{"num_hidden_layers": 12, "hidden_size": 192, "num_attention_heads": 2, "num_key_value_heads": 2, "head_dim": 96, "intermediate_size": 768, "vocab_size": 8192, "hidden_act": "tanh_gelu", "norm": "layernorm", "norm_place": "pre", "norm_eps": 1e-06, "positions": "learned", "qk_norm": false, "attn_scale": 0.102, "bias": "all", "tie_word_embeddings": true, "parallel_block": false, "init": "trunc", "init_std_qkv": 0.0361, "init_std_o": 0.00737, "init_std_up": 0.0361, "init_std_down": 0.00737, "optimizer": "soap_variant", "learning_rate": 0.00493, "lr_mult_qkv": 0.7, "beta1": 0.95, "beta2": 0.99, "lr_head": 0.00671, "warmup_steps": 200, "schedule": "wsd", "decay_fraction": 1.0, "decay_shape": "linear", "final_lr_fraction": 0.0, "batch_tokens": 32768, "max_seq_len": 256, "doc_mask": true, "train_tokens": 147300000, "max_steps": 4496, "dataset": "wikipedia_en"}
Each number is 128 + 24 x the weight over the matrix's rms, rounded and kept within 0 to 255. Layers, rows and columns count from 0. Numbers have three digits each.

# layer 5 MLP up, 768x192, rms 0.141, rows 164-270, columns 64-127
094173155133106149111126194095091128063131121148126133102108186169167120172149130173150116103172113134117127121116139084131146157137105093132160087112163107165093178070079131156098123169118083
132119108138129156083129142106110140092133105130124104146130169137169127113091146147118071124126132135151163124158109153074119062111092124118132114144134127127175170143111122111140108147117123
108158169163183104105156127096084156145143112135139148139160147128138128184142113109132157123096124121084102135149117108159134144124147111132083142108117149124131147142111148117066142183133101
133130140122125121139154109154054159116114146156099121129113093159154132111158125151134134165154142120137126173132140148092111142115099093188157150105121097154151145105133114103119139144152114
097140130123115150121099125128097114136168073108112167090035107131127093109097146163091099129151098176100122116130128155145126133101145157127141131167112132133088113127142132140104139135129103
097128132139096074116117129100177148144121090137205168138147150139120092193169130132083130112129145118112110171148130139094105157142177125122140175116164145145101143130104131146144137082155110
121131215148127111126103144111099114138165113123108124124116149147151123150108130122097108060123151144117138107128048132120114129117111084160098119128120124137145114143146130116107107127062187
143170144157143094103115170180145154102108178129124141115115140127156167145092134158146124142146115160148129115118068159135099134151109118154111085080131149121114157097138110101147093113124145
110107147074126152127126056094135090124122099142135165191110135172115159128070133135111146143114137110100114132151098127154139165159166119118111150137100168113197166090183131133126147147138118
139088195119144146126155116169156117112119140157133123101112142128133122104095114135140081132189166107168108068135107154135167126145124100093170116110121166125130123122107120143098170103154116
157132147164168097161121134167106119146126106130109173118141118135112095127113143091143133115092109082113118132147126135164115144092142121142124100105141184099159186082210123120162104136109126
101112126152108152154154127141152087124112166099129114105144139164122148166135130151171139128116126167098105142077095136118119100102141124099130129120100107128133111103158112170134118126085137
131119128140115160132121136180176165120100144121133101108148109135138151145142124079157096128137109145143155110144131110107125133081124153130101122151113171082143125117111099108142142090121115
121159144140152146133112115128132133124090195118136133120127144137124131149121135084118147129109110126131114131129137127167123164111131144120125148166147149136092113081138116086135116118135064
126138134131119159125127137114148110125119140167144094147084129129163084116150111078157111102099096143088160098119123160119110119100111185134129133121116126102127170118177128139147150138135150
091154131144120112173124126095171114075127127145085092075161125090144144081132173169140096150140124144117120127130069174111110127134085159146083129162129150146131159131116112089132115136104092
185105159157130120114115125108135131135102132126171127128130147154105140147117109150137135132140154164144124158093097126139136138139145140118124142077131147134125100129135144107107148109152137
103131149102120116144099107140117116164132146135109122094131104111135152111140110142117132132082103133119168111154126117129159140100127140110110123097132091121114156128156132125129145118145125
091110181158123140133125141117123138145134114115108138180093136151145144108151103103135127133118114135136110126135114136119119129128126143138095115132123147128178119148071073127117129144102081
177142156148171120155148133177111130131168076132120112146138140138109127105113113105124166117104120166121138127105139105179147158129114127135118134097093155122115126106108175143110128102157133
138108140133127149157131080100155142105145100128134135121077165147155133137096153169161113150134125131093124091125144138159151127126116061166114151140120089134146136108124138150185123147110152
121161123086098122148157126086140137130147103103154102122143155123107174171131150153136104132134126145139164107100148089156119138096133085141141099155112125118104150120142126117138135121070090
141094080160136123114136111145124155095132091120143152121166104116164126130121170163170099075178121148106138145168128146145158147098101156131045062158160103133118093092177139126118131126149160
148152177089122074122149102121133131149120068114135122103120103127150157171151166152130126074120124143073066135119086125152137161110168151125114166106125120150132109148129137110123141101100102
164125119105116135139123124116148125104126113109146131070108128163135092128133125135105145134172134161114128140132087122152127130141142076099129126130072146133115159140134151163136146130144118
100113098144110100147159105116135152112125131128105138167109176103153071184158134180137106138172143173111173121093108125115160091120140161129149113130168105152144135141127152104158130101123149
155119114154083103134168137151185123143111129095142092118126110096121131121096132127130119139129125130091091164132129132129170138171131164099110140128096161098166118118143106148120152139127128
132144159121132085117088178151219119122178124160131129141102145140161121134117142159159123062097106146149139109143118167126174119103151101123130149142108133098130121132159146084119116177162088
146121094133137148146101152151179080090155113119152185144154105128118122119129093170151068150133119104126159094106142123106104143096146143084145115139118073164140119147119127172124119131135115
135112136129086124168121129163159115134166134163163122131118105130166159118163122131136150154155126127122127133113135118109151132137140100167160137161092141118130104137151111091086121129100114
165124148123153151118125111087126118141126202158142167150065182109105131101155107099171162132113147105058076131149147113145082126154138121175141123129107138135137157121169137160120116121164109
142162115126098102136167165180165111142077110133128100116068160105076096109112108111090130124096108132122155147140127029163096082150138111141091132133138132090132131138116100122112106148153117
148095149104089110140143104116139126122166131095158138123116100155156124131091134127091144139151128102156112135118121153169136102136118132136113123137138087125120109112145132124153147197152163
101154117134140130104148153124117117129141141130132130130170123163126135114107109142133134107144103133119124127106090160138122142172146130167114134108145137138108144122090146128119093118105114
081147100141128130145112144157118142084156119162149181131110187140130127148167126127152178138139088167118178117102139134092074124137117106158140130129103127111135131161135111111105080120157148
108144122099107078102130111118128115142111149127162148151121077136144133112127116118151079150156170113099126117158110138153118090140116133153100157131105161143164151104108099148076142131115127
103154186124110119091136127137078156088100138132130137083134103131147166106131139096119111119137151112090152120089103162149153145105111136160093122117134116073124088154104135088095171131138124
128130164132149086072145104112125112122141134163130144111099140142125156199152126161102089103093133141105120128061107134131129115147131092174141160138083135160185129136112079098131122113177127
133087186144147098137140150131093086157118102172094093112105149141119164137147097093130127103093144095131136130157163157142112129137130122144118146095124046126118132083141141147140111119158137
109129150132133145120139088129107111078143135146119166126136103131122136137117134082145105152139143166121116137108159105125130107119153071148139163135126127100131131130130145135114160107133108
128096149160187126128139165134090107135113122135102128117146163105122124167121118113146096113137120098133084127165116126114098153122133157126156124110103124119124160149133148108114139095105140
105157129105143155133113101129126113127090138157170149126186145081121128123147133123131133133166123136096102159152141150109113102155128107131074126132137147165087080144089144115123165141105138
089140097120109080147135087132141166129138122145185162143126153156187142105071084164142124078109083116083118129145091131138104157166110158125140127169177167162133111118101100132127124151116120
090145114114114102108098086100104145113131097117106164157095119147144154136140138147168149106135135152120120135143145130145098108173092120149134166127124131111135144102107160173097140126130166
145162138125117098158144115087139126142124129112136142157128132161131111120162122108138144145167107126092090131117138077100132127142127124088107115121136128120125071143116104121150112114162113
110136135129135152134167130108104139103145136205212105109150159109158119116113123137126134138140097152146165114151151150136135141147088129149135108108150141153108072183116125133141157148093098
138135106146156111139132079155133109122088141144092138145097098126150184151127134120141124138134120137110153141124121086174116169086133133131117123131119145146114149090073139135069141141134113
134125107102147121146103124135155133118130098102144140129102129142133138113137115105134113120119141133112113137128131128147108109132130123110142115118096122142135167157142113095125151136111112
153112138147133148108142121124132132102155163128136095116127173058166137120121155140129114125118117123126102062108115171137153158177167140136129137158121146168130146151119150130106144100153143
136134104142124142148120120101151092101127096099134130127077143165105101136092091099083130116136170151152121114115134137089196138140111157161203171103085093156129117093149074162117139135142117
145124158156092111154156145111101121073117123142137128140136157123147142161100161103139092127119107094128142103114101122120129122131124137155136127130111110131169143095099108128118111097095129
096126145130114148086121119149120168115120153111128124109119116180117142093115133083156115105141136134087164116099113118169111139137128107179091114114108131126144102131113136076134139131175152
107138166144103164144130131133170099154152142100152139110046135129131103158084113144147124109127153156064125158097126139154118188138062132108141171117098106126091159137093141108143123166137134
139094156144107109133143122163128151111139094137124113155148107135152128113121127119153131157163119104157113111120158103056117171117139144085129128131147183097133131126146116131103128121132110
123157107129132120150152127143069122157120204127109090108103127104119135153108090148097099143061127128109145141114161141159123095123097167158157145108162142134146099147138150133154097120141110
122137113140123142158153168143135180085146108159147146109157132098115128117139163177154111147117144147119149136109122093132123119131133117114139100106101106111125144158147146111135101139092140
131156134111113117113159105148117114138116160154177110131086165206111145123078114176117108119088115135103127102161130105125078104141122114124132105154139117105132128095130099140117118118110128
138134138142118108131121074083135087141187141128160122114119104129110114146093141146184084106090176144123073133143112132146126131142156143098121140129148163129140158161166146145126113123111115
104156162117146112159144147136094137123144184170132135121124120129153126158106146128153061153095140106111112135128129137136114106083128131121152101154093160146114119091143111120125177143140093
119130144142111145145123120135106154141094092182101174111126094144150114089137121153136103120056142178146155111148117118104155124183121107169108132127155147094104131137124136099178129127153107
106159120119114123113135145144160133102129100142096108099090106111125149162095136102118097088122121127126132139144110154124134111156092150118112152155116118140103124111127151156051144116144124
132108130124105115110102109119138093160134168100118155132162116110123112100134125142147123140099156108096182145093095163128120151170138146125112122100127164144121133138114126159119137125126116
130137126106152115106107095116153151118145148131116113143127114130116151158126101181103091119109113144131106094134131161156127148138118165113128099154123110127106106126110146118145121109159110
156103154152129135144152126137124110147127123108109150101100150130135140157109126090094129137129163154142124144137084121146123164107108119123083146123122141116108100133119123118101136118154099
135123148170125141128107120142186119164103129137092156166127156132135138155122132131090151128120097083113106114151073131097075135133143144092095068072149130131138130135057086111154148114184109
084134145149121150153104149131142172182161144115087137138139127154135127104150071120125098135098148101107118110132114106156138110133131139163096133114129104159122026180145162138151149135159135
115152178108149165098130113119160117148119090165152100116105149146132086118139085109116117126083074123164145063149132141105084125113122150126137138152088096130118155176175128146141085134135118
118118174090149112126131105125148145125114150143102132096165170141151140097083127098112138127172118098136127103087096082156130154132122117138138134089120138117160136158141126083138146123142128
138135110081141158150143145111132163125128130138103138139123100173111136116136138144152105126087185157140172128132096140121127120134147094114158144111113090117199120154172158157125098125124119
113148127141159111168137108140137126094127071112142170129103101098082148124183172117116116116117138098096105084140099165141099113137116107153126109108127161108122131114144155147138109132146132
139148121145115119135112135134155100120176129105116128105158109093104144108125142179153127131162137160117123124152115133112106092131080123121131069143122139142088152127127137106139114134127089
144129098152121131149169088094137124081121116136100144090088119116126153126083070084069162117179132145114130169113101128139108110139115151118160197160150118111108180051141146134113144146141123
139073103141134147119150088131108148122203105124111164191130129120168131169139177126173097171130125094092100100171113130123129117155127132150115111072087159124123162132182137143135116143096173
116102130097161132142129121098187122127068121139105084125142128115136126111076083153113122123112089168158140167087111123107138097069170146173115132151158153139101156186153102113133118123139103
134126086099151138134113107184127128099129156125125136149135103137115114157111148106161133094121152145125110088136119108104120104111080133148084141057102153148076145130096136121157162116099122
172106137112145121118103132135127081139122156110087159110090133133158176116094106124138094041160130153199188118132127175126088077123091103106085129122090162127092186110180161089109138137137152
137117100099174144134128108125128137153109103145142094112118129151174124116099150115135171108099160122138150124109079149138095120093120075144137153151123095169122136141155111100124135156134167
099134143107116154125140106141137143124154147140143158106099138113107103120115117108135100158094108124169115145165194121086123156149139177141164144177120125125123150114155120139152170133163153
156118119125138071131145127118126093120150114119102123174122130143113121121133117133129113123100124179145141119113148109155110115078128135114112146104109158097124189160090137134164133134166094
115105143099068072105101123111119123092125159170132111130146124150112132096151133158117153117135148086138150150189118127159132168139108121124108167147182139156163188097150113122137155157152094
124105189162150140159076100145125152131081143101148130085151110146103160114102112126130135130101079103166097107119116127108103134119089125119201115139097115142123129183181129114107138097133124
141158124100156124120120127139097134117125131157141119158117148105168094145133114115134103157123116101107102181130069122127162077131139148133088147118149155104106097152126169135138167128126132
129160095140155087109136108128090132153129138160104131093131159156146146111136071137129105089118153132141116159115110133119140113161138134121138157162137137146156145099111122129128102135138134
107102107112149146069134108136094169099117118139113131116132117117121111115119088167130135091146170097162155149124125128134086126147108110132106126117120131113135141105122135126115139107147138
131124094130127126150101093125129113142129159129132150133162129132111115106143125115127150121079148133145117120100146127145128147124156146141155104110113101145162093120093148132164129083125102
146141137098138136124147080111146132120169129139153120084171123180099099110121160086143152129152124135109121146129131141153105111146081158114154106109090152126135098124151122125125086109108129
141087126159145112109142155157114102124097148145149106102139135133161111133143061120144095086083120159152133137134117128158118087203141112072154175093159110107095132134121123128102146156149144
129123110153123120108177146123121154125135065151127118141151146140168127147102086129156110137174136158110091137074138140163097175104122132106118114123153139110163138077101130141095120107112134
139135107135160138155142080151115120126104111113109134123122106142130140111116155121129120111133142160124140142105120097154142153125118151123092111104065162121140113130134124130148134110092125
107125117137137124147098162133125137103166138107120096120122085126112104144166139149153101111116138101124131146122116089122129165127140097113197145120130156153124131138139151165150134167110142
151125153122101120091121108131104174138101153116109091137131109122171104096069115100086127124108128070118080095164093148146101125133119135146101123140160164115109103165142103147133129125136121
131137134105178101153120122117119124130111104139129115114097086127135144156154113148129082121137134156131127118128113137152121160112103095125124120122126142127127163124091127131157145090173078
142119180150127130134108130091128134121168090128124102121179108170096128074130071121163109159119120123106122138132085131145130129096115147126115109121103111102112133153177148141117129174107143
123139108121133121096090111136113127125141155185138172142134118142150106099107142120129152102102139188140114171155117113152109122121087126170130133109120127143161136102108117147088129119111212
136169156101134118129113186120118136109114133150104127109090140167134137133130101152102112162116103137140114094147109112137110144131123138129121105141162129127098150106121100185129095157138169
122085155138113139167147111124110137127159139111127115127179113141135078125183125142135130102145129155097109121113144129109117123113107146105110175122131094113098100165095119086170122143142117
127118139107112127108106111095112158141172160126150108130123127142141093125119125120139135109132118133121100119167133118099167125123164108080150132167119145152121165139175130156136162155122122
118137134124154127145132126119126155130134138113132122172154108109117096155091160145084110115139170107116084129154090109118139138134145109118105135112110152121106106154135121162106174113090128
131103159108095114121137123075115124140141099152143119163092147171115117111138119171130143129176150156159119123143123123168139079146119079104138098133111103126092141106122167139134143155097124
094147128130110112104138088150163112129135153136111137137152111128101135094102104148109136113125125113099106131160113153151101129126123139094114136101141142138121128077169138115124142081166116
127082138120133121127149153128109145103158125094124125137143143113145099145133125130088119148102135163131136129089137094162128141104144139127077129143101143119158138103120117125133162164179143
148138103130154121142135141128153113106138124117140141147149119186119132184093122157116120154136158120128114136127101114118158121144100162127109129116126121142113121113152088136113150126146086
118144166185101139136116150142128146117113132163146111122120133190169180142126123129121128144108143078157142101104129133102127113150118115116193142143152125165146111144136111147109104153147132
151138090116130165080168118165111133115114104136113141172149106101163137148131127137132134101122089105129165105146123130110123119125131129153095123120104111089102078086122128159172152149110128
178114153122147093149123086115175174154141099122119107164103151119169155129119176160169120079129140071094134056126109143142139179102141094119101159145105118187122135120095140155123136125069121
098114123135118135160113110094097125069155096124090133150164176131186137177116101108137147149083109113113130145107128126126133137132124087138135101121158130108183126173131142105120170127139140
134129113141078140161138114120147131144156095091107149146121131152144112136122127150169158126086106111097121124150139144115141121147131139118207159120150166113052163119130116146138149118184115
# layer 5 MLP down (transposed), 768x192, rms 0.114, rows 164-270, columns 64-127
139117130105140119130091210153161125049141099149180164075109147141122131146130119151182102158169165152107129104060151113105125112162131114112111124121122116140130159184131144141095111121119133
110073111161111106123124116165123105132132127121133142134130126113135099104104094124157121131145166142193101072138127132128110169126116136129177146156111101091086113137141193118138140137114117
171147100105161137110139119124144110091104125128131113113093154139147131089124168115126165130103092116178116113120117157132112131159099123140158150115134151135090122130114123131080128132121124
121082091155137129171113132111075119106101115147119127112126124097106140123126128109125147091108140128082100119117123092098139095111150146155051138071146171119108152148154113142135132121153123
112107160101126107119110100079161132136096112139147093151154149103106098118142126142092126136113147136133096108151101104126156124145130148111135140136123111143121177112149099060096141128191126
120124102135154138122104133138134133097147130139138130116143111125086141114099132136154151117156122109106141100105154142144151125126140115151130121124111117127131148131086108150114139146118159
147121126160126100127132123105109083159143182121178139112154124162081164128151144099160165103104159131142142118186164094142136119130112102128139183151094121159121112115111104067155145118153156
150119133158109090091178119163128133132092128117144147116101139082096161129140107107110068121154187134150150065146133109138162115130169098161132127105104120105119163109085150149142139148162128
107105156138151145136110162132123176104112146113157072149089187144143137129139150128109129120145075092090132155106130119156161120154135157106115152117115132121118169101157102101149119151134133
124118168099118144127127104125149078208101099104156082181160130139147115153118103136104158156100128101142125168100099126151112098119130124105116127152148184138120142127151109153100137139100130
093113124129109142133094061184130135129120147094125126107107134140144134129112106095105089100133132095111096128145121155129101122104149158162115084103136117149152168081151123113152144176103085
154134121114087155154142149096112128175093089105157163136119130147153160084157124129087136162126103133140134117115099132151135126119079099149117145149127149120130133101123097111103143090131134
151137141091129126149120129095181118154093130145132150121142128173091131114139136080109123112108118121100156118131118108146116120166118160119123151124099128125091156119143105171164120149127158
130144160098105155116103078150162133106164124130142159146129114111180120123143119122142123146146158136136096101132132156100131105085136143143111120130099109112140094115111113103098161139117140
126121116157149136129129125139125140151137124139134141138129064110123131117127056129114131105158137112167137115153130120105121134136153124134126144164110107102143130116112143098121154129145101
102123109115131121158072097150139138121121097088095094117184099088107125140136098119118131128122127177135120101067112113145176139140113164138112150146158132115158097137148150111119137122147136
143135142120096144131143122124123153109117123106143141129122126119135116119115115128120123102115103117148099151170110134135111082131099199151104133128151144132129131110120202154107164116126161
140111127104120136128132109115121138133123141113148152166142127144116131106109140103166093125136101121150158132121137124080184122143133104151128115097130104111138110129123134112115151096142094
157111125133110138111115151132107127119132123116102133128136120160105106123128122114117097139141142145109164115129130146130134160123154177107165158158107151181166166156141139140089113085089168
130168117109099111108099114105142110085114107129156151130142154139088114140174166139118138140099151130133119129162079104136133106161095136134160100140114145164111147110124118076093123107148135
175118122134151094111154121114095157129136125131123110144110127115171114156158137122123095127106134085110093151121148128123116143165139145132120147137096186122114152168167136139157141130142136
121112117125154121117111131119135113115183112138112137219143157125129136116093105168099140136109114146141123137156170119094111119148108121143109106148107103141137152102151051112138135098139108
145078140151105151131156130106130085108138169168131122120139150122075136085111117140129141143131124126156099104095106125155103151142221088087105120139084120111127110130118080133140157088108161
146098141143167108160128112129158132138144167123164139138154137149124125138136169123129112124145128133160130129120160110124118127168134135121143136117128146090142107136182146177153109150118116
102115127149124166115131131134126140125146135121108128096098138130092113098109153081146138118150138131132112147108165113118134093173110103130097121164165140142122083157128158125141140146111103
088131081090104136146128141105103148090099108092120136166121132101172144195136120152123165146151124161175119138068108127131152141150148135185115121120117122099164064167140115174178116126118142
126119140119148139127094102135092132109113171104136125106123104138107134138145094118110158078141139084100107138094141141096105115106176113108126133122128135113143094092118117123135149130116097
140109122126133155083114079115126078118085142104100140130107157084074153100064107189169123093151156122128147139130140170153136112121123119093134112153129105162119131080137128134145096120115135
089110112096105154133153125157174116118147119104118135156109103146135138062157178114081150056118124174107075079137104093150101125157155156155157135140125135163126087146175106123123133089138146
120113110121119107127158163158156119070137118107133101102091135166128091137148071124124152136131125109132092100124159093112164181082138145158093134107129097151140143101162114130143130107106150
106151138117102179120079080110186086137147161121149151085087180126099112117042125159116140141158106117114126099156118145149173133168170098122151131126136152114102122089113112113144176151125129
120142095108136134148116103182122144138117087145131122097124102105105103128067102106090076119076091149130134132098152119111116163169153079147121128127142122132124055181129095166171144071079066
130121114136121097079132112108152133113142164158119154117133160127107078118150113115077133093135152132098137108158141122125127125124102125129148146129127109145122124108083134137148137105137104
179140157131144095124126126124150109131136111140127164123095115094126152150132159094106118142094121146121107117122173135096116117166093112072150099129131135092122119134132111074164134151135110
101086128111102152093082134133160105068135108071116127109159138106093151138143122137167186093144166149158114088093134125149133150114113132139183117124096069135098061144159173150116124131189182
058171154122084130119162170151070077134124098143119137105121154109142077089167140198106102154173109123089153116109112146095134171097130086096094113080120095098142148122113093133116120125078110
129112124129143102153107103140106122125148141109128134159129101137112138119111143132118143125138100136104109111128090106135148125149191144140103133153144116153114172153123118146092102130144109
099167181100153140117111075126160128134087102079126116158123161100136113110100129126112150120147143124110128082118108181113126094105132126152120116133158118132129139084127167094154145145133082
096088185100167123174077134135157117133190105104123126104092108123114160114096128095130166154145200103093120109145146158130129140108133133121132112138144110091116125161091135128115128115121136
103114087107127126112123125113134144138132133130121146162095070132129116133130158121134115124172101145140124155145100127149131150142171115169139098065140114077114125129111124131092157123153142
103134131150137129108151126123151119074115146136121118123126165119156126145139124107121131120131130151155143121152109142120142114148102150157131062147138142127192126117161139148126119134161121
108080125121116109110144132170118125093164113137112126144153110142168150137117127138082109168096112135135107140104131123160124152101134138131152134124126087107128160117129131130151138086075162
113116118148128106159135122126110135105110105143102106101149135157127142113156169159145114130122143126145131175124132092112135098111153145083143101104137131156135075143111109148109101143134117
162157100128111148119170153086111106124119106116164097131147148132129122149122123077148133138130134131144134168153116140110153130114159124129147156162121118156075127160134171100146175169125129
118117117129139152090145142124129180117139132120084124117135138115118103109143116091107098117112114113120119131130130109141097163140119152099126128108150100112108129139121139170111112151139159
169114127110145126106121129140098100150127146140119089152097170112161092095128127122153132159150076128113152143157166107122116077072141166102115159100155144168146126090144104148105143153095148
112137120111160116134136100142148135123109128118095095108157068114114111115127166130144085103133127137107151122135140138133163171110177140110136132132144098115117108133132137113146134133116158
124116109124114112129138128122125123167146157128134112159133136103110100108121105131111119159127117132110110108124147117093151136110110134110129118128140090124132126169126113127129120146124133
132089156173153124116079120100130114097060128116125112093178131136150099145142145136147127120148082126115128101124142157129096142108151130104127155126171125110155134119175141118142117126116169
125129111121091124109136127127133096187118154158193134135138158185104156123164125116083181105110124102120129155104107133117103162130164082157153108126085117153181135112165126107100091122148133
136128119123106103105126103097107083112161120122146139137116081160127142171165155120131104117103135123069121148132115107128158127125129111173140115150109106128150166137117126158109098149118092
143104124111130113093120153136102145127121141126121148104162142142164156118126127121135139161138101144093100078088126087184145131120187096156138091143151149130117132142141110134119136135151149
158126096108144099114136098110106154129128091087123081143146097133123103166101134135112118095134088090146111148081110140134100088124146134134076131108127096111116136177154140126127142110104114
115131166103133130126118165128126111107131118126142139119116150099107152071145103149145101141111104097138153124126148121164096106137151101152117130091133127121124135154149122134138100111117162
129129128123129151100129151120135154145150100148130126120119151147100101132119152120114150124143110135136086123094167157101129144101168088110136141166120106107111148144157137120100160100123092
101128110075134129110096112115173103148115107116118094162131103106095119111161116089082162071125111141134137116166115168117148121140146148168143104105153121130092087123125131103095123148107182
125141125150119124075119157140099130071116134101090105136135157076125132139147113149140131132101115111145145151161133120096120124125121101119147172127125109141141132154147123164140122115167148
091150117118105179098137122120144119101093097053133189127082113090139138107163184116144143124119155138141101128115119106112171121139082131095147152155140107141085097136115100114133125106135113
134148142098098119119158127154141162131117095110126163135165154082169117127144148118136171126193122128136115116141114107103150072123117146156148114161133143125097091119132141133141155176116158
128105177129111124113121138166113165146112125106154115105120140109152141093122154125127123116100143136165158088096187099157161133164242159155135133119110174128178085182141124106154174123157164
124144157120131150156104108140106104163106116107128122152110129104151127121101096150144124119144130094133108132143088142130136126150167157125082135081141120122157144153128150148149089106110167
147145142131106184115122154133104136146131097100129141121065137158152173118122105104132156109096129107108125155089130111137184152143136124125132173119132059133112124126135105133131134145122150
154154130131090116106098162089141116184138139075123127155144176140112112102142114102141154127149159121135129034174103137146103115093027137110153121166102136124090133112173118120122140137120159
139131118143121129124119123132103143120152148107111129178131084125101126130152125140150130157113160152168111169112132134107132122141146125107124106118163099138167130170148146100132149154153131
124118118100149131123138076060126137137128098088094142121139141152105159126124138186134135164091091105133124136135187128130163090129127139096142130144106148107116113154148139124133152171116099
142119091139136131115125106119139134144098131076130132128143126136102109124146147122124163145122130131135135151115170110133113179098150111105154148184124112171103134132159127103128123150142084
160147145159120132095138141148104134114141141146130151141120089093136103136120124117144104125164087135139131115100139160123141130128088112136113154141108128129105128161145145108178117103104143
119125097129151124157137127115131086108166140165132134130136134163140137118142150122123089110104118137101128144151132150128152107137159100106101134184148142130104144136131139169156142153111120
113208114115130151110091113144164106159130125074081106126143152141129145103143165143150142100129102140130153130128162132111148110107116163143154142123132140160119057148119155124152146138167089
129131135133104127142150130098156110131154172136108100116145099164162111120117129170143156160142063092111119131132170168105118131096113159091133160133105110164103160116135116107126131141104104
102089110114115125124111133128111127135141078126094137131122127146141148115159130089122165128084100165144112137100108154114141149118144122132132114115154120149147082150104174138125096134102108
127131134111097145139143109107122152166073118096117104148144136148137132158162128159143153068115149143157120158138138138101117129106142142114095128103143094154097116137075118105124110095154111
119148156148152198115142114073161161120164116124134140093098142150085105104120129156153139133130098119186113110100097144140108123136121139125119134124178138134115113073136151147085148123138160
137109170111124104151107152106172118143143131087157129114108108086137109133180132175134138142140199128097143091188137097123119147167129095133129136122144107136107097136140109132094169105141098
138157140158166118125136135117102152156121131136125133143115133128116137136102134089116197117088144139141123122114121143081155142127176153095091133128117109114115140145102143158113113125149146
118131127152158078122167140118128128156114129121170134098096109112136130093051095166106073107080158149154153132141101108144130134176167084176147116109078089095116126151102149100154146134101129
145101129116164094124140122102103135127143116128107111081157119151084080098139150136096113137113116128121137100123136159118125125116083136122099128119136162102076110092148140108118141118144134
171133136100085117145151142116118108145092142110120091136124104103173160112162104112107135118142134119126129104085090124157149101066144138127091150095114145129131118100118148118116102116103119
108111138132127119112153152120095136172169131164096081129120125112113089131127158148135149139102147144131138129116113116147117107125133081122112131145115117139112134144111156156154150129124099
148158114120164117141098131117096090144136129078116156146136161087135102103114122096128114134127069141137083114127092088117145158162112094121099156161200151093133184119147149141122101160119102
137175098135118121114148150073128122127095094109180146175105144155155143157135148159165136163109139176114118131129119155128137086087158068149062146127092176096096106090127152050105132076168172
099136123138134100118125125099116123150104176128122110105109117108146116149128103116097124128124119124098122111142115096155120137142161108148129133111164136148123130152124123120121108097082138
209141112169139153122130137097149138143140100119138110092140128116095140153104152118121146138110145126109145121108133122093162133118100128106162086112116104112107138138156162142122173134105121
112077128119147108120147153111166161116107119099130103181084148119149123177106132104128134130127131094161105106139124179088138127125125157112136099127100143102094140120117116125117212186161130
099115144112105138123141126150124138165130146141134125145136132136099109146130127125139132135142126131123136119155134139104152136123088152065155141114159106154135146147139124148139118116133149
102147142119123116127113161107121102089158146125111148162131127124132117132161158135116120129128116134148176106100146138118157136171117145152143116107139142123107135108101122124132196158117103
132145157103128122119069130109150100143152129163139131156112116119159139131133190132093105088126100116096105119113135129116121076146108132104127148125139176166121099124141101151133144099117112
129110111104125158175113126120148115111158156117125119159120131121123114122142107171159127132107125142135102115125111121108134129128147110145149103138177120146129107150141112143115114127177134
160122144153147141121091125105132138136140118115096166128080120120093132120111153113133185099125151131140092096133096114129135105117144112059102072093149134147141107138174117100136118138130112
127183127128151126093141085112119145103170148145178107175150107081138143122116122147143108117126106133132156086141124153154139103087101142133155086121124149090173121118155163170129133133120135
107115127147162152165158097139118083165145100129142137093114152127135123147082146124118144161147158151110153150144111129123182096081117122091160121127119097147165162111147107136165135103114148
116133117137140139133129112167136105155099112125122116146129094140119137118113119078112144137132115194133102119082126142174144138161142125148123121122119144104137104119127166124135139144141143
118140123137122182184145143144104122125140144137154156100120113145082145104106145128096082128144140133143143118140120137098120082137142116154133134092077135150105112142113119131136157105153122
166109114101167132142161125100125127127180109133061122137161091157082147154133135107131123115114073104132127086153159135146119122126096119061131111114117122088101101140134168164137142081137138
179145130119141156116168114134110144109126143180155120118150105130149150115116162144141147134129112131097137154144126146154163121135116145157142096137126128157109103156146114166181120171164128
076124130100129179126112138148153106131148140132126145162128139108099108108139158130123187166126130106153119143146096085104103112121106096109146103141136130097117154069137083132141133144133107
109123105152105139081127167155137094122174166155123110166163133107091113089145135164119110115090118193160114125137176147127132102132133118097102096123151123101122146112158120130154166121109134
134120121113146135130125154188114121135109197146108132131155146123137166096127118130120109173117143155151150101133141095141160106144124134162150184098111063105116151105136169087156132162125145
162083129120120130110142172133098175100128123077105175107114104113092141107084094123159092156125110186099139123091141114108116136115113086094120094103113084116103139133124149140112127122131148
162132153138166128126160112091119137102110101144126126114119118109143155165124205127168192127143139086110136163125125119091132123135110142134148144175144096109142153129155105159121121128116109
116155105102104165137121106139139125149155133145135115113141113130099092137121128115129145101137108172150130138074134175143154147135124124120140141138143122084154107163134157149096169151119131
131129110100139136092138142116144119130126125147141125142175121112093105110131080113132158126132131112147127068145161166175153132120078135124133123146133127101127142096140131120100150107104160
146125155170123145115132120109106148167106157161155132173095130123134161115132125122160157107119128099132153119128143105142138139111101114147146110094176177156140147105110122114150132146138111
119109126114151114123158133137107123154102126142108162139139123085154159151122149126143136139108106111114137120142106122155097144112220108176119097135125122182128125130130107125143113139111108
178149164132161101140150158153156144130128147138162132152145124084108120128142171146123130036159126159110113096116146105124142159101150113145186109119124112080154120114176166162115087136116125
140137152140093124115083109138155111097108128111168118151134135137157097111123113107101116142115146144104131111105102147079127134143103126128131133125139143153139143139135122128104146150164151
190114144086150102126114110094115111130127148147135175122143096141116127125203112123136085142129128117171092080128158110120157127128126136118100145167148144094094178148131105104089113090078155